Weights of a small transformer language model.
Architecture: RMSNorm before each block, rotary positions, no biases in attention or MLP, tied embeddings, normalized queries and keys, some layers without positions, value residuals, learned residual scales.
Each number is 500 + 50 x the weight over the matrix's rms, rounded and kept within 0 to 999. Layers, rows and columns count from 0. Numbers have three digits each.

# layer 2 MLP up, 896x224, rms 0.13, rows 2-64, columns 112-223
505414491469476447575555585530490462636493564446492526576594488523509459424520539541481415496590534435481578525459468498413549544556566615462522487448451515482444487410514526483493521450486558526552462573504467543485487430467563468474509501461447504506415584452519540520515515523407564548551584460544457495516496504496449488456533489477
508461483538430541493461444532524531449511463458417541409472465474457497423591430496512541480502507487456474539468533480517570596485499449458421538553467551543512523517534492486477451537468502552451508567619549504495529569451585531489521541487582569540495527531442466577467477491429544479558459478481415607466480516412536614424424526489
501539456433516575523570552437517472498465499490582483540450551468490512445508485530407519558516482515439469415563502441507506550564400492574456454490576478559415514452474504446532452564504495503484506516534530528523425533484522492417491448559532506434494465499572417496488546458503537561532545412441474534479520516470551482524438433574
536521499463526477403547503465456610656512604473471391425472554451514501525520609476543485488445462531584454439518459444543559576536464607474426462400445464549518528489438533529475451565499541507514471518512515452471384511496535453467534480567504586510490575454468604490545406431494464533490436528511463528501428527473541456514548463564
479498529491503545496499466457397553577496578571513482497403546481571499596450471542503453501445529449543550539525424507481514515509537487501471448547529521501583432550504413595559544503515540510457399447530580464457548494460500494473472448414527541432551554460482467507520459460424525483502513570557437471471525517472529526509533481497
469565544402499544505508532497509506548476550545537474523537575553473517615478544507663550500568483519545496471518426560538525555473528498495497531419527431562510547453466530453522449587480512523476491414515506530488494437488439651524418417550504509440568572480571515539511534551457484484517521559457585490509582484508507365421513438547
495518560494501471383544508489625549464506484485518490451458478459550466496512515510505525596490465544555507517531490500609511518480498535603461438471518455483529407447464530558498433509483468490488561520395497465534492423501433489505599464483513521460464576496488474503530470554403513514465595512557506571472487442528487465526434478478
417470469568471546482531431534575568459519454535527530516497449474495525445489581556504461516572462493473406533478517541526539554559548541513518413532546509604489551476526581469447487465501508493443511530398505490450546517530549437481531487536543542448442433551427449500506462509458507507470464454534455524382478455582473563491448576455
424538568497539577501522506510488477476554494435513534500536509500486462526473479487502455477496501516522530449559582486519612482470491525414485526550444458487547513445466450455421551485438468436541481475464515442602497531506526347511466510604546502469535500531458517506496523516423484495593490545503559512502525459534458451461479586454
562501482457472421523578518533483528539548502382510544556432559523498443513546442475483435460487464482480494495475506600409509522486490547419473472526538583574524505582445442522569556475477595583641559486562489491380581415421537462436475419518539561431539430500543548540526597579462511426540586492529640522519590502584439488460499417494
503605433542528514486487502473479528509478444515459454514517517483472462546460512463466459474554537515464409507486533387544420482449486514498474474471576576481525560501507518495467494514467529480597498460481463480460439562501430557495506422467518528565531499460518541591474568490575540439564473472501381587524561538439480411471516492403
492509573488499510490527465481417499594521467487482554524467532398463525510599455566495411491512507527503441543562473524521468491537496445534431455467474532451471440504501531467486494558473534541516461458480524538563448513470485562495510466498520460491457531507482536468516512427428518444547417433503525448510539532521520421493556527490
469470557383572531565515443484461547490493538555421506526485501534481581470522680494531537433505494449478574542476509526463525456579583430551604540474518548525549527539554474512485529420553535514495521550485467490512488467446461474465515496437443466537598505408482439434519530379582540493575531511460504533522571580643470547454495491491
513517559561471520525412558521495560545525532604467428397417431534516469576462574445455468508499431474485431353534543470503497495521541488551484456519483458555405446500484448503484428510505450495530417504573468527499472609368525514415520521553471453480533425470472428570531590507539509573605583418546564507467492400539526473532503540538
524506518495521533476451421486504496458395594462598567468504457486600493490573422466514462539521535528490415451321415446434464538577473490448550444444493473494534527564461487583451467513521460471462500457456498472574501495491477596536497490404604553491545544539527580474522435559499457508536485473388513424504479422459570461514593472500
525488462492464582506465395542547526486482466491487444542522478465524623457462501404459495555412466507438437468470534451581484513546459448565502547446478502461491484522480512570589455501400536471588505561513510537451521507494490596523529489431485431488497531532477562447535494564533452521495569448424457450503429474488530558572470465475
497485549461407556439502488341569490516421542578537486475534492495484459477459477496398444456514490406491485555457449487468476488521456549486521501461517526517517463459575449414507478531466502384464471575504537427558559459547456538477529467393473618489563485457498554521483527447466540407538441482507498483486562505531466552506507404549
511579560439611499467564417548513424550469498471527510510485559461542545486478580544567569490525402507510436455458510490453416505500522579447412495464455439495545549487442483530493454462471541472416548462430465474536476399498498451524436545475477482404514523472468557546521542433544472431528535487528586435486454450487519495519535473521
540509493504555550547427506543501577551510552535462447474527477442514532411427456441503490555536492441511438542507445556412415490470564482492507619518457529542504470564443475462473470488478510504491444429489562492498525513452550493432523435550469577466489526450497480604402533538402455477533547502499479522443559486553534466501432555438
479511462342494490458517580583479478462564483542546502461513458452542535503615455444547526464520480485492552489461501520597546448557463393573447515458444516471557422482465468498536497496500438468503499521489495531547542495434515530563464475495572553472489473498552457474545486582402544469498554509503582481587480567503589552583419486562
425489472527451481469493498502478495539504569531476506521465573506468502409536538442462546520473436412557498501473469433490544569520478496508531517491457538533507533490532437500487387471439482436525569540525497487502588495549453469456468490487513501589508502553482432534485505394610393476521448431479562472551553449471549437468486436532
526560573402524529476402496550447362439423492515436464554528574529538546512554512492518658487472564391452537454542525441514505515438524428470433489426546622570422480545440406587541486462454517529427396497510510505529456437462483450578481484471482550457511481464535542513436567587464470412472486500469476506435501562544433580483454441478
436495466388426527593555489469440516565509530519491535505482513555474528521503497493475518466504584538464571456498573465501537468538497496497385473543476562538442465542476609599575544518528478434460515478500472403490538547480535512443619375439586480407566466556465523547537527501526526480594477406535559451505550492423511525539462505464
477480509414488522438540397470452509525535486486445573426471486507386499496524420406456540492542500432464537406442532487457557492551462576551524505569515470374481559500445514499472513522595400456504480463533511534520517527499520500571535510557538422439537509545528498460456545419457429483533570469499513608444613468451412464450464447496
497583407542558500520449557466561493463529491501413508520461508509522468516511512516521542440451451455349518550437574521548446434514505480437485441555517504472606429526506491527562558415452514533603490481496608450540511487485527417480524488561499441485525462595465477462467529551501529515521467587519498522491489480487478533592480382567
523509542491503501449445553522552465503501418479472590558556429472546470470561421471532534454548529447579516558488542496557459556567480446508586458488499404562536473586451449571503474471515442518426446519564557558489418561504534468498496491485529495513581492503466532557535498546506451522438485482456414658540447486528517513450475500486
462541523536516440471487468507514472585505464551503468484525554488489509474493476507486436578508416514506504500447542541558526459401557450566493561580530420497468486389414475565509507515485505389465505504526518479482567453444505596485504541501537541456466518416555611486513535444515467519496432547585549448549511468503459468465638411500
457425467486505490477421581423470516493595558443445492559578365521485473532514427472614469376548417523570476547495411491420533471381404441555455478437533513409470510476525548536431516436500548591475486482497416462570484412524464582482570486557430471457548475436497537480544537473511458482525533502419514493438505484582376454452509415406
510441431544570597488524492461436543495494466491520508427510491520446539480450482518490574510451510515523535472473518500484599510476540543488532510587577383364487417462435514522542484466481511549498465411527527456423505474523507480382479414445545595451566561461488447559467540545508472435534492524612491466470483518442450456462559513475
523397509509519523503545474465514470554433535434518487511470445494466464506523458511514465500488499560471437455525504516516483454479484526522533476568535502477521536461533513423611526483434495536566460479450495453521436504547574429487535580515582507575483508514449460482452542400445564570501553554450513519471519401467464546557540449501
431472513414528538581493488505537541466442538468449402471577523569556474483515491589449366553430531396499486537582508499415486469481451491490383489513491481485602574505518523529548564522432581451541469451590487582501483523506509573358504520521498522484407512591450520466466573464484464554506474602522526567424523542509593365525526501502
629473414540408501403524527450456429460565457449437523485534511484425556414494623465365408527492621492481550503540452461460505529582622481496508432431455465437504454519461587610485467446577632507416579485501542549459508458566471457524437541526542519540551567510399444590419518480486507478505385559496484512547554521517500502528493527549
508445481416573587471498450514487521522486569538489511558483550481498453494424469438566585584481487489487553624496548436489507426505499436536569513453432451469531518529442554504499515531653469477513605507441575476550538482469485473486465510568473491525466596449406497615521503506580519506544523575477476522540530557535443553487531461469
479529528468455529428543552561386476462487430554499483533452517502559553441495431544434416521477375430522483490427447401588526406502560437497473530513409482453524487436562437505532505492468483524478503409541520491521563544588452478538428526495489532512433520531484502543548432510423546567437566467404516508434534433483570510516447457540
553506587469420485431480483507491420539490518599522504445503542451504589479468463630471524523468568441539573524615513433501564456447537441481591526528425517543552468565494510523496417455527474423486481380455485489505570505503506507581470545498471541563492529540559469532502488492454511455534510549388432529521531568513495469522439504407
554380537402537529522508494475455472498496505621471534480476514463472537389478487568511550535485554492478470428480455476450402487524516477628455515417608472529541432489549608460394535494496530520582499471447542451480479529578451460510444388546413562526584552569499483437500590526433455497451564453428546426512558468545438493527460462484
511463550455496568461489453461513588489487607497548531528494546475539529565567610460489439552425492471377496430524520523425507493522422576507433450547465403531525441564477474429516531483445446539424506577507501587539463474510519445556538410528549459432537458503563500436494529533516496506519417500553521501535468484553502493489596384483
604502578533481520620514520421493508556539472538529509389478515506516496475507471386416436417515536518540473577478513518526525496447521525498543457563501463535520570485520495541495411395547507497510508468539418541533487508457539435470506429462556540491510418478479479588465539538566512364451497508521527447464452537617480604483369466495
481562457530586512559517463477470541505468533533551398417506500519531523433476507386555563532535595412495550464526511513499484425546534545511514483501549453582471466584480552516380487462564508500505520423452465512508405541483515345516454494491537485516470536529430465554458529489505569585502450420479442475441487477547468546561486393549
605580430535393435493447463532523439584513515526453530477500492519464460523570470521592500403556494450486498496398585504490491582422423526561448559399588471585447430451477445470425487536530465533443417519526539589482457447595474563491499557468551494467539502524465416491463506464531471467495631377552470558513531403502510483622465546521
480490469521491493560534600477593515445516621455481471447502578528466476487518539446499447592519506520477494545505463564605568465439462495503436539514534509586457540475531472493531443546483496513534520534505455452555487435457505437597492527467515547431529496453500523536495419542621437560506358505491526559430488517475477483460491522416
514566505550540489428537441443490507453494516472454484448423553528592563532542504459526431487581573484499562585456471547600531483602418530523482600508509561438506488481449522537538513472595480535499472480548532445502487568439502517475495422541508528491472510514570466493504511492580539512453521457488416546474457571475519406519471468505
491408499533425532494575456601524536498524528402476573569568537525605491434523557499485455589510524376539454483438460548530553502451484490567463513490556469445519523522563436475460418495442491576516575478507537584507522443470528474508481411418432415552478430528577521494518480421451482464501453484434503516480475499528506511523544516497
438542508563545474504476566442626498499515519479494456397531546416493574473623532562389496466392468540548509516638461506488487548532543515503512542456424516453482522521506413503500464519529530481440439464532593536480517543485551556441531511474422524562540441494439458504503576456566504428599556555534527531477578478600460452544481500506
513459488499468515553512530620497421495495510454471565451449656477472515467448522591565448469515563456472552537523506514536551491472507517519453538536537424621466421566595520487517481552463503506527459499575544513504481515529486506488474416474399521524510497514456587484495423499527494359466545444449385626529613466545461512561547452441
549567392461459547551544541456489558615527560441499516529540503503470530477500537589434421512466518497404474484450460550554499496507437512491556500486551453503437426554512527460476506459620520522437460647543531519431469522527522449494454427514479502398459510498548611419478489478467587517481545453449412558551593511474457387493501503549
486497521528579443600427674552530528422562576504419476487440476456515452524482407524547503395517550440585492508465580482484451476468554567532463492505511467498512575524451531468488416562490544431500507437486485463561458471544445531534427470408447504559486506461572500506495478471439517472478468474491493447486457435519508495490524492536
548474542476451556508586605359479542462467521489462591462459621532529476545656507500513502616575496519483556550486470510498468516509531498475522481521537517405596503513488579565589481468627507492550422439553457575487486491506568577605490471508558461483528568408480557473476462538492458428478489443568486551495498454576461536448488490526
462389555539530508490477437482451440398561460507494418521455481413492456538446459564515521498424629475363519549518485407461486491482518470528562480490493657496523502518535557474479519464504385454569400563542544502548438607445451554525454458494540544442605540494460463376537540473511497488508470511533518521447473478477528449532471468519
578520559550465450560416486425454516557487492452497490518484497521546400455497484494531427503502520398500489439426463564471515612506523507525480494406462542543535472527539512542598485378438565466540439467545540445589498472492446501525494436383456477461418524534544455435527479515459528545559538446495464502514488498513497477545524540528
549494576474482565469494571467546458477488504396614499536446474475464466556491488398532540562563430404500547455465599420473490491561561439478506535486563486418490480490449473509591430498523458536523495440532507537468462474452470483485464583475516463519509578416500541553484494479528461590554514465557452443544497548436464538350493488501
421439471504473530492441446566515505535496533520442477493555519488413489463480602447458538518587537548485394399523552501512525509483573534594475593459519571518481527502422574488487487483445529587586505488503464488536546501478480492494518518487467548557525474536527483542494558503536601560450536523476553491550506458512451524442552480521
549453548509485475589605488489478569447567470461548526444318548592452440582490463461352450436594499513515470517606465561549580529551514498432495396419437424455526507458481429517539370562473443514535517424512555547553492508571545505448569486533424459525491453556521470442533468457463472483448561539467532575530560532514436435527414494532
504494481588501500559503477491356502501438527399509561561527503537501557443556554495442445484635430477495484471489459520545517524413492505492363613528525476572439467549365475503519472551515578568449518514474506454614426550529441589512455492489479522447470533418549532526518454492463552449452500469413537466511524511556395453473562456481
439450472525575529559501551448562513463534506564469469475452491522404477457506578578578405490453567519476467534496455460559523554466516548514466487516593450465552473474492473459519495403450552539568543460420464459498545552517536547536462501514444429552541428541508475509508439472445478488496547456451505442454549509491506439446477524454
545578494521503437542567546487499435437450581474532592511487530633380497448547468484512512600525442472484503513537505479621560449471553466437515513391425514542519510564433411430592478545457523420507569576476472406434455486482517511473454402546513499397442460566552559614490504537546618455423441509450560541489448526548513426597541519492
451496508468532600531499534341503599470403461411423523517434533350411531541577497514539386491514483516465515504590478475454530515470459460538456614452535550497404487446476565513590499549478545517441420597481557473619496571508633517502497454416494593486466537540467577562623491597554478531391429441436452586528471529552543499577531494589
454481606442481499478520503503550532493573541468444433541530520527615470565478488540460428532444462438532592547428535489424522545525567437607393518466488502545503478409469538539466567552492494473496516510547592581496600435507415514506461480539520467542541538533524589582577514387571432450510501557504481477607457454535606501543458481524
466467469559523515547440487449406541488530425514499450419491461485448418473532474553502494458474489447508501512539616402500396507505508495492531495454516527474478480560463532533544503503554570489458558533477574526509386495490530479511468614482626432459529559539467517554525494495465501486495592518512540475515485505461560475602429510561
553440510462535492531473473511532491575439532447475476502583576561470500499521545499412460540451579588451414463530420493467517555503455563537427547552459580615500496575602482480561489417548417534600406428463467501550420587557500524571460484495494413483492514522573556581454539560457596495529521494420472444413486420512477475544381460486
470468436439553546504471467505471487612508440512475550479482419534540487364479443530486590502379417485442601508563452550486517541516462533418550429464435527487602547437481496435534540418526490535463459524523479518529552549526440514496537424469513559491522526465515439549488535495465445412422504425547456487519519576598481548573541453517
352458558505547562464489422457476477517502619480565488489601481562452557468436521416555453482474463541480461626571393522566482474498484560437493448436600530469488495525480500497556510467460487500527456548533372496543455494479486572455527512437430456517569416443532458568481459474478529426500455577481488510422526475401619505568477555447
517531479564510496549521455457525475475491494535498589463502436520573437512536555418455543531562506423456516495464510479479457497536509463529579448509522491512502541475480541501613463482516534485458535445565539494463493477537524519471464492481524355565466477428541490516498531594570570503534535526465608623472466434561512559504514474453
# layer 2 MLP down (transposed), 896x224, rms 0.0922, rows 2-63, columns 112-223
492480441484487544511495400512506417506585492490531527467438519564572555579511459498453475435425481478487553556631400469576430483517535540488476512531448525530449457469478461600577485480494512501499642545506488550609480517559453442556520566456523494541567471513474518534512444450491475502448441530441566555502512560555442491526538417535
485585514423519535516429569558534442493624506521446446458564419495575537555395515492399517453399556494566492537487445598484381412462411578601565562474488481526557483494442494504494478473469446572432489517442530557470574633455470462523606584524462516502454612445602497443538487475488469487420544426570512473553464519625442508402581548458
515478598483498501564486447579567551488482475538464447549501495508426515498412431448508497529475544543457520354587455490520532461468569501515480567490493461480604497404481419528519589478498481570448495539476508511544583531499489487450556552458510488418526542472449516520562473518499529433530510490554511523577492452594509512487504538509
507467476459467579524496572548473580457511574486476447421399459542499495499520508439483507495503523478681465445486488506442442453578531545544418513428443511471453527507471526428479513498472569471390513498543434478503490490447417547538497552520542505471503455483464523410508481488481439457476488507482478409411535437494509486522453563482
504440505508461560526546498468395546524456614525459415466491458553636565495566519518427441527511537437419581536437485451520545554542440438506541544494372535470523489507473390505493478524466572490460432364532554590500604524531538576472575491575503457505464486480513482553560413479664579519442448528528537517464506537556535613472501554521
495456538566493511559441519599434491479466423439459395427495454566427498473589505515545548527532518509470471467476529427529509459457579539516520483530443558562584437496575548461518524537559550478462510376525418484499373510494540458609491480450513531468479490557524479462391517474622468500515528518447439429563517523474501501533547473567
551436556557576564458480444446504558492442567511492525502526483434493474528493555428419497541542521589451447508569554584443510542468398472505494529456451377453411481549368493542484470514502430489542555506627418527440547513492453464414402455492482550517490505592487456489496544446529448561528406512505405476593482611549565493499512438520
515521486531554450475498478515464587518485523617529447504478439505528552498478514470363517479622472464495561546457500417497442425369473505511429500498563411563442564552491547463597443428527532404437491507429507467519511524520513487501426410433473508458514473469498500458527475547442377504467432463464604536460490541549502545460548442485
539591471559498497545500526498467519467448477537534498567533581540458511399508454519493387578489515558525460482543514554541551454485471479479514586570512481551461399483528360472510508536454534501516451513491513454502486497589503444485583386503560495539532505496617499536592499472451585498503427456519584572587502510506576547415471518513
427482521521551500497595443477405472546506528472482450504568538399473533442577392400495447507463527531493482528509553553421477424556569473426456530578583454490411375554511470480518516486497458464483533513437500519435448555562536568441533482447512451578501427559465542477526539534468494500540490447442561419470498554532476395444589510362
484418575480505534479543491492442479474490518472443562528538434459552504484468494525554490471409468510496552420478495480548490517442481609550553516501500418494471479506427505515514435557489546548556549438577480548453485508441504465584488563465516492449427444594481497553512454463520564565550513491486437433491552546475459501498482539611
582510470393633436497394555499455399546489426427404520469482480454471506513391452476429435464536510555528536565437527525488601477545446514392515543552581457531391520496409488446557469529422430484442544494436455470485403497563583520474460538498480505454576438519440462471529499635461503577505544460491538462451561521404562574440516470530
528514618562408523450471505518492519538470491477478538501469559442533510516491466560512462525531472403542506439464469553599548484492568564507513536580521477512460457531529480468429477530513517518509561485481493499456514453544529499449477495528476498506476479359594469462478394566522582491534506586504448506531401494413508441471473561488
585496492461473519537473479526565579490647612553505521473483470528389594465414450573465495542487612463487484566536560472572522458503482431560536451455429505493468527507512639441540596586506479471485458459527507513419443519466495551526406478504487521603566408585425597468547536517531404512546446520571439480406554397430472437475550534474
467553555402586547548417563516478446499590480568566500516470623544522462554468472552464542525511417456544418411359539488593487502543492483485522576617481574558557432577472461511548521514512497409406481489484519409539499501545561555390516494539419467493513605540458521472532564539546436530483513449469510458387466421557575505547549433472
501464559365512528469576529429483553455530532570480451464469526566555517499521466510519501569492450594442508530462558580456416503476512448424551429504471430476497528450480565547462464526545524473499527412553496473474493585543570442502530533425467522509538524503527537563547544577527463487401462522497494562413616460416518592466531497580
499481520529494509582542473568497530488441507463508466482473454531522527563577436473507567481481533509512454522494562551513508486457483520443486558505456500574542481623462502536504487525492479614468506574494561426477593498515509479556538474540517410524475586450439448494579481502497475568549544483494564478478456500481457603494581520438
502586525573553514556431430451524479544511506489445486556550494454458498471453541455396536510437486497423497445527515541477425608520526494568536565489375526481461501512516491502495591483496576544397510551416521415506553488416503456580430444544535521494502503468409564522509495525477502536548490503576546574500429515538614650513520520562
457465496498451502490538519551628457531484439557403445527522453549476463491519464473500550527482448490476541490462454534602510476393473469528493464517521484545478488480558545531515454495583492432437426439569499478467534506467480480473484543480462523410529661448536576432561472598478450521553480457359472451466510480470425520442444390527
475410492520566532644477493421538469529522500571468457457557428462551416487538486346461540545494561594480595500539522616504575484466506455486601506412409425445487524437492512383413552476566558515439435530451574416488546527519512580511366500508386600541493567492554567428454491522529557465367517527563439408569636585476523405534611470544
528491416432444515486521474459419503577557509616465518590360480519554524480458476532470567468466472508550603581399507425555568543517483475434528494539373556468477491460497438494468550494535569364538471528454502492462518476546502534517440485507469503574484460424545545524504494428493447479497441487546495513591554476499584523416426479526
467534574487504602424463527578520500431557456504544535470501564477527455487551448532409542448611507449473559563470489479444549530517476445445475511575535555514601557484516539455570534513492482544499425569449482495491535529506513470555432478539467477414460484560529492526501444489591524459626522525455529452416459513492528454579498449483
577384525510532413577513510582524422577487518490479425601546495532399575462566485557495522462486475453517473521471507502439506518460479481440520490537449505538472521545614510595455505565458537546472458529543540507544483527507564455474506527584489530562461507581479508595483511533553449507449474481494424521478449496479578563568469474496
584473498522456423493469490543440480566480504492468461468429584487487570476503512469547479587519535542526487562519448580520452526537494419553512509502446511411456510428450552502514491502471507489443450533563545541460549474497501614408428467547475503533518470539524484492544524503448555574459447474547482468607439495458543563631450477464
555597414520581485541551489527481504527532458575453534417497562537498497577499525470532542461504516419427582498513497456513573527486516531513420476471471491541487468565438460516494469498533455480453436501486541416444451466484500551574478511491518440466489472513504451501587508535586552448504479600476543497524397453504497544543473522517
503546436459520492569545469496494441519562557429578445490498533427485611484522486510522472561457520468446478485486544496447441478546527538611534475523577507469543478572417479456543456515465546563459466486513421446438428499523484539453494443514496434539518617481521499423504519454467530519509501485410456439546572518509490497535646599391
566496611529476453495555515429536522431491467497440583466545454516425444480440522465555436488454551487516557646507584460536540425518529467501548544498527527494491513532436583497565526444414475465510427535525501548432524367453464493543359564482495580539489536554497607469469444479431551522421499447488532517528503591561541483631494473569
484505485414462516521490455512547478522562503596466526516558579487528510515501590545448590545482531473553537423489493548439573487468472576444440527588494505584481510433436486512572496481548462492568526478456474564526446492627454568568548526466523531573498518469526532540454489555480539482483514447506516458552559469556508520612544504484
500491491441515502465530497435525490523449472567505458505498482514594504485605502501414577466474445504448540554512580438503524510473483396548510521526492525651532498548461532500492509482481516588488507503436452550554485491575528436458488373463433531485483491572479510474477501570494529568475408501532499416436532496455497492384491529629
522504473467618432511526554466464447593507465509503423445536515449575536359434580521482479477443471467480511522434422512382487528351406594450613653494406503547437551510503489518389496552492554521495447495394511425466470585459466453487639401438430466425494528460572508517653468531497414402519447460502560528431508541396492825606458556428
476507502536540465478500497522508496501479451548451444509515484557451472507535530566415468437545486464433516489463429506597491574552591571517496581618528492557502462456529463548490564470507527414528504443527538570545495450522567479513505468473491494523493484559472476550465532531534447565536541563551567494502547533543536548473478450589
465541452564548458473571551495422453562555510347471456469521534555559519512560552494536531553379482543523519455517602493492415442472522534540418503478449517530548490397525487546381496528482435503437457477530506444619516516519515533353502492537488489420476530418545493505476418549566437532579482555480514528502423535462539497563534529496
430473473498523481501541465480450473442502447488517559538481570497488502474517442493569528546480465482524601452553484469485451559547460507501464517531474526534545454572500537446563558514455467524469487434454489427527536515445510498533579486533508484506453511527481610462538522498514433490539473549475529543397562516540516498562560536555
512376552503548532472566524481488514481442473559485488488502490547482458567462473608533558501415444528521524450428516451522546538505511439481528582522530523485466528513494476478469543522545465528522458446512534503515566468490501564506445415476542449461586518435562459485468468519411497453502496528431534487478469479522525548487496481554
482433493580525471511527558548528450554531571516407482510452493481462477534592400503483459469477537532461463313617536622552487494514427523450549583491562449500434447559484577598513604605466590488442567573513479568476496375557498425433490466534546436470459543475474496593501415416535533576572562444518499559428518484443556664505561507428
534579504547518533503477493456503538484579476548480517494484477493527443410564409564584484488523500522486560486463579500500381417587426462573449552513491494416561483493499589484478579404459483364533472406460473579542450490458460478494532514515422480541515480569513433469421526558574513527434535537523486521609487574440461484514518455416
484469472476430513480451444541535591470545515489434532536555453470570525507561476417420459498610461554466505492453467511481459449534466553557445480544415504404417488550441547529457566523525522508508413475565454489457474402498534511555512487491491460475514463536461518483578547418447531457511441541509517535496505437578540610518497542380
496457470580514564558531516534570498385510454578521430475488497550477442451506431512521525468464525424443445534482499514407518576569502459451447510450501492553453426488498512492502470534478479530594566545512522515461499543548461459505444496519514471503525557402501524427542568498506537520484486621468503455390441480549566586519418492498
584446434498531510478533538470414517465494559425573467460468513438505555484536561527592516479512474509542550585539493443456549501417499567534471561472494473511518469494452545505549513530524449508500573527477474455532488498429514406532473417551473521404453516548497457503525564573517537475576456495488466530449532508624567438588521534493
531509532428536494519595396544429455509444542482471492492450474471488536501542440383491575528543510510490419449468480502441439423560490509549532535459542483486481507433545382542517509465469448627476505527495415466426586572555444461556496493488501453495434596548484493531444553513565480457469490517467528444501519474526462481476462529539
493438443505508577560547510414531514489519461476460502476531484502457507467508507491521508432490526491475440526370497416534406423453522531499484417498443563448453520526472534511508422464508500557512538485417562433512523525537466507505478456559498474564496570643465424520484534413453524475491512569491518441434519439449467509584493529427
510523513502459515492479493438455448457520434491508456460459537500531435546482518424455463494516565451566522505470511494472500552590493566473474486437539515447538461525344507526489471479520542473537537508494461447440567487490388455433624480534447588538484410481617419485411574479506430521544542454505515538431446502480557513543416494433
526442440511511543563495465489512515515497512547570487542529471531506479502544577481504502520503496552567590456500475410488477533499517541553467423527408519450478546510495555558512468540486520476515483530487557525479523515548511579494488507618512581490507365507489550505451455432503501446523454484425508516495469491517538525560494506562
471477578483553542496600539487581515545529519517483464529499528442537507549509457509611535450678610511560508542511601541538478465460458582592469579571475489646502441538589478492522493530409516510506515563485479478518483562469527478472495437445517500534486461462531514594468544485558479551504496489425536570540516507502659500523406386555
456506543491411442488440422507564526573430413526438521525501511537581421469540619455455630548571571482345456521477416491533464521451498554511582480582504472558512501512570521501565517400492561522514503592499519436563548558462475424459485559596370428513581551479455561433457500466473492475494501533476500513516460519536497508458479435592
478583551487490629443475547491550489469489457507512473496592541574555527516447552523501453369488499400439549508542455514501478510476458484453419540435611533398490501560545445465582487620570470560514504464447397605511471443443601514465384499569627565458651476526477572424501534566490519493535491478527427474397452502436491423544401505508
509504477616529559445437567492482601469456517505465530540484521488460452501543491543509474524500526447516472496545497423507441595424533517544531448525522518480446537514495560408475501467489546474430508450539479539515544496587492396352506566507439438393465487615594518471525417417385521535449413477504582560560438537542542508527452540547
491509448604445518509579496434491484481501504548477510511463486531413413456551564477513464511496500479510462475543450470458480488445545496533469487520513549503562529535458540478474367487548519505583606525485552586459434484484435543577513454488588582541460476564464495563490378524467514391445440572544478528425513383451422499523567509510
516496448503512537545460422524489537547427492444441417567422465481483454481537463528476485489459506554543490542552472552502521572449518566534531522478464593491568569553456491587486445465388481524544409524518538518507486481476496627492425443439566542485520454437469463516482514501451591556538455554479516624599525531420507400400396484470
489548517533467500470598456559445491548449533545543508542505469561523555467580445496513522574409575450530472449514444475466525545416430507501520445573508569453491449507518432495508518598506553493518569567510531456489429464510434407519530506593461506499487484492447495516464545555449526535474521520480463437422431490502409482425593495612
514495588522554514497582519547508489502525485528501491500482509531509398464486480483489493577484463522524473453563521550549493524493491519560439491438457523494491462476567546505544503475454483511595546468607551469613476424455533531454527574553510517471560569501521520555474615630507558563529503507528536456521526530529425604396445476582
469479571471545538564459388592482516493518460485545582486535541446576522511529505554436532547573482547509542560549460429544509599455533575534604505514557630524496487581483466510495504508488485557533486477504474445455491494457532584455557568500522639469530399500517494577509501632506525487551489484451366481475429476571459557504457488484
406525575380538437466556449507551521539514521544577524479555541534536505546485487532524542555471463534556558529565519523561546516545413473521525453541497469528508584469547469527511510513467418463483546466495414439458574500451543534528474459562533462527497489581528415428594467508474531505531537515557526522447580484501452515506436559493
486501449528564492515584343504470456564563525516445520482539555473478459558536526500522561469471468481543520433491473507398467483474428406504445513473502551546464547560549550492438520561570486557511567500507447535443542547400504471487517512580505509468448520533521481540497478583483435462397561444535421426433479501571497500506494480451
585516473450498554546464551550426443447399429493480517470519411440611540541568521567544578481487497534430531471478582544466510581440520583462500508455433595532565433447519427512482521535513383489449601459595522503470525599450571444464516513467492629509468459407528466536532574547449460543532488417464448524477517581456520554522449488489
477454478412487487550456524534504582473463564456465521495512489502514431449445591475501656506520485562569582480474452536415527579487526446511400449506541439493538485607517586510406558459498455495524564541493515476525475441456487501482501499431505467392557618468448463477390481536487457515485507429486577553553516528515479450531507436444
518528465549532439575551452460546488510524498476559543550488493401416528521415517503537478465407524489503519514473512488486487451470561504448597548506563478501470481490510506483471423492536573468524490421550481495577513403500490508601613402453446449489487462580506493509480517487587537474522583493436456498438517412474501467471539553466
504476493442426470554537509518499552473480486485472514559433421556554452499487451481449555459578586542467426434414540390585504556454461534511428454472501523543491470475592498518501515452520513464414522480462481580577550512477528508472537555493503487485529453458457573447513575544480531536477512582499487503520487438535442478515529511400
432561553514483515440476531496567553543557487576527540462517421506530469496518472499407553463530477500521461499533507513561469536535521518482562513479499518434520574466500389452446464478460551520475538437453460595498481471516507549520462601514482455461462533489524523520482471543527476584554527548500431508416538479455557517441428584523
505381554567542544567513532463582460561524488520466534457538513521437481458509489524513482496461480466449535502549547453542475532541458493539497518557516567515545497446435573561549502473538525559540534525502521500467582525468506491545518475486433535494463594524569490547540541509470542498497517598526487495475529484457563552398549482593
482551558528563531476503468548550523582490529488518512493498526567532541525500408516464446465406587509551586401524463480499540499513397529510536499490537528575493516562480449528560453514524399503538454445503480522399531541505467478456526533426511525636627504483464462445558458451472527525513548468596506557560492441543503570408431512513
511475460504508520543461502484486426492584611542514499501580512556431577534611493497429534478526494452481485585487449491540552464480546454464464571528482434410460497527546546452509489420511455479485471589570514456542475557543523498590450496518453547471559449511512566521499487521468561488581463447487471465497471500502497570553438509545